Part of a small language model's weights: vocabulary 16384, rotary positions.
Each number is 50 + 15 x the weight over its row's rms, rounded and kept within 0 to 99. Layers, rows and columns count from 0. The size before them is the row's rms in percent of the matrix's.

# layer 2 attention value, 384x384, rms 0.132, rows 0-10, columns 128-255
098:59 55 54 46 42 44 37 47 39 59 49 91 37 60 57 42 67 49 48 51 34 67 30 49 52 62 56 37 60 45 59 46 57 43 51 43 57 75 98 36 73 45 37 32 61 53 33 48 40 79 39 23 34 34 70 37 39 49 66 41 49 67 63 43 57 25 26 74 41 72 76 60 38 41 46 49 53 56 35 78 19 33 63 63 28 59 59 57 41 49 56 48 49 43 60 49 60 62 59 49 70 42 32 44 31 68 51 78 65 53 58 42 54 58 40 46 70 53 59 01 53 29 35 39 19 51 39 77
097:46 46 57 19 81 32 45 61 43 57 44 40 30 38 63 53 50 56 65 41 37 29 46 51 61 60 63 63 63 52 33 45 77 70 51 39 33 48 25 50 49 54 31 39 38 39 55 65 48 35 41 69 70 50 63 46 74 59 53 39 38 36 56 37 47 41 84 43 56 64 46 49 55 62 50 33 52 42 67 35 41 60 58 55 39 56 30 34 64 22 43 32 26 34 41 23 40 79 72 70 48 58 81 49 48 63 63 36 53 38 67 54 65 47 59 46 46 52 48 77 33 33 37 00 26 55 53 86
098:63 75 50 60 56 74 35 72 59 57 37 64 64 44 47 63 39 39 53 52 64 59 56 71 49 43 37 38 50 60 58 45 78 44 39 52 53 66 54 85 58 57 53 28 70 56 64 50 56 45 69 73 56 58 58 45 43 71 35 58 68 51 59 51 52 53 58 33 53 67 38 69 87 72 36 51 44 55 66 61 31 34 60 63 48 45 20 53 51 69 71 47 67 36 59 22 68 83 45 40 50 51 56 53 51 74 58 46 60 76 34 24 55 69 42 62 44 54 68 53 28 62 41 86 45 51 47 35
091:29 52 41 32 44 60 54 38 57 61 38 76 64 47 62 36 76 66 51 59 38 42 65 62 42 60 69 38 67 44 45 28 38 52 26 62 34 64 59 49 66 56 43 28 45 44 56 70 28 35 39 80 51 44 66 47 29 44 57 59 64 46 57 45 37 60 57 41 60 28 67 74 47 56 58 44 18 44 54 62 39 73 53 54 56 92 80 88 82 58 30 44 49 81 46 57 62 79 63 48 62 38 24 61 49 38 42 49 62 52 74 54 49 53 23 76 65 39 31 68 50 57 39 57 50 63 73 31
092:46 58 41 59 42 48 40 72 63 37 46 66 66 66 54 43 30 80 53 45 58 53 51 40 66 47 47 58 14 44 46 41 55 31 32 96 73 50 51 47 42 43 39 55 51 37 38 43 59 45 50 51 51 64 40 38 10 47 42 59 54 62 27 75 47 70 56 53 46 41 28 64 48 74 41 60 35 83 54 55 80 70 48 38 27 55 77 33 33 58 59 53 32 59 59 31 59 62 35 70 33 62 84 46 49 52 67 51 36 63 48 30 59 94 45 41 50 63 30 66 34 50 25 74 74 35 27 35
097:53 25 49 46 42 58 61 28 72 47 69 34 46 26 44 71 39 38 23 60 55 28 28 35 59 46 76 55 54 66 58 62 51 57 89 53 35 20 61 71 52 56 66 63 46 53 49 59 40 39 63 57 72 45 55 64 45 42 69 27 55 52 57 30 77 22 53 31 34 26 52 12 29 30 46 58 38 36 46 60 36 52 30 38 40 55 45 35 70 28 36 49 77 34 26 55 69 44 61 42 75 40 53 70 89 28 87 45 63 64 40 41 45 36 82 85 31 52 51 83 59 50 59 88 36 43 58 71
099:77 59 62 70 57 66 29 41 42 41 43 42 78 48 38 42 17 62 59 52 39 69 59 49 53 39 40 33 54 26 55 71 77 31 71 49 69 43 63 61 47 41 61 31 66 44 70 45 64 87 55 62 66 45 52 50 42 24 63 31 48 40 25 52 65 43 43 26 70 78 68 63 45 58 45 46 26 84 49 47 45 61 57 68 56 62 78 78 54 54 05 56 42 49 31 74 41 48 37 62 41 38 19 53 56 45 72 40 42 12 36 18 91 55 58 12 58 60 33 47 42 63 68 59 35 40 44 88
098:53 61 44 20 56 56 71 70 32 31 39 44 57 49 59 63 68 76 69 45 30 29 45 81 42 36 54 48 72 58 49 57 70 65 68 69 65 66 30 48 60 53 72 27 61 37 59 46 57 52 57 60 41 66 60 36 51 53 72 44 73 64 51 69 26 58 42 23 46 67 40 56 68 45 60 43 44 74 69 27 42 70 52 49 53 61 62 48 54 36 82 56 09 34 79 44 43 30 57 54 48 59 56 57 56 28 29 52 65 55 73 49 46 57 27 49 62 49 76 66 71 43 44 27 33 71 55 46
093:64 19 29 71 57 57 80 65 32 46 55 56 68 47 25 68 32 64 37 40 62 39 43 71 33 40 31 50 59 43 59 42 44 57 39 57 33 41 49 66 56 55 50 63 41 68 37 57 58 40 46 48 31 30 59 45 52 57 49 49 66 69 25 74 72 46 71 32 44 90 57 24 87 45 46 57 53 49 67 28 71 66 18 51 70 50 71 76 51 48 42 22 43 60 45 54 30 45 68 58 29 43 43 60 32 64 15 70 75 67 51 71 53 45 57 55 53 50 55 50 51 37 64 44 69 77 58 15
096:46 67 24 42 40 62 85 40 68 62 50 43 55 46 44 47 48 49 52 50 64 43 44 59 42 37 56 59 76 59 38 55 40 49 73 89 68 64 47 74 37 42 58 57 40 34 47 69 50 14 64 48 13 23 38 62 80 46 24 28 54 58 45 14 86 70 69 45 55 53 54 49 47 35 42 59 46 84 44 92 56 49 60 47 57 48 34 52 63 28 64 71 57 26 35 09 63 34 64 53 48 48 38 73 77 63 69 59 40 62 44 74 23 61 63 41 60 51 56 48 51 27 55 70 58 49 57 48
094:49 34 85 32 34 46 44 56 34 68 41 47 49 70 12 34 38 46 32 49 73 51 73 47 49 72 25 63 36 26 67 57 56 60 39 38 35 35 45 40 49 71 49 65 55 44 22 48 63 38 66 35 34 62 37 40 41 40 77 54 30 25 70 57 34 45 17 42 68 15 60 44 56 59 32 28 63 61 48 25 51 36 35 58 27 62 68 47 56 30 22 56 28 44 46 31 32 48 49 43 68 29 42 34 36 63 53 46 29 63 74 35 39 70 44 65 28 36 42 38 29 27 27 49 51 40 16 18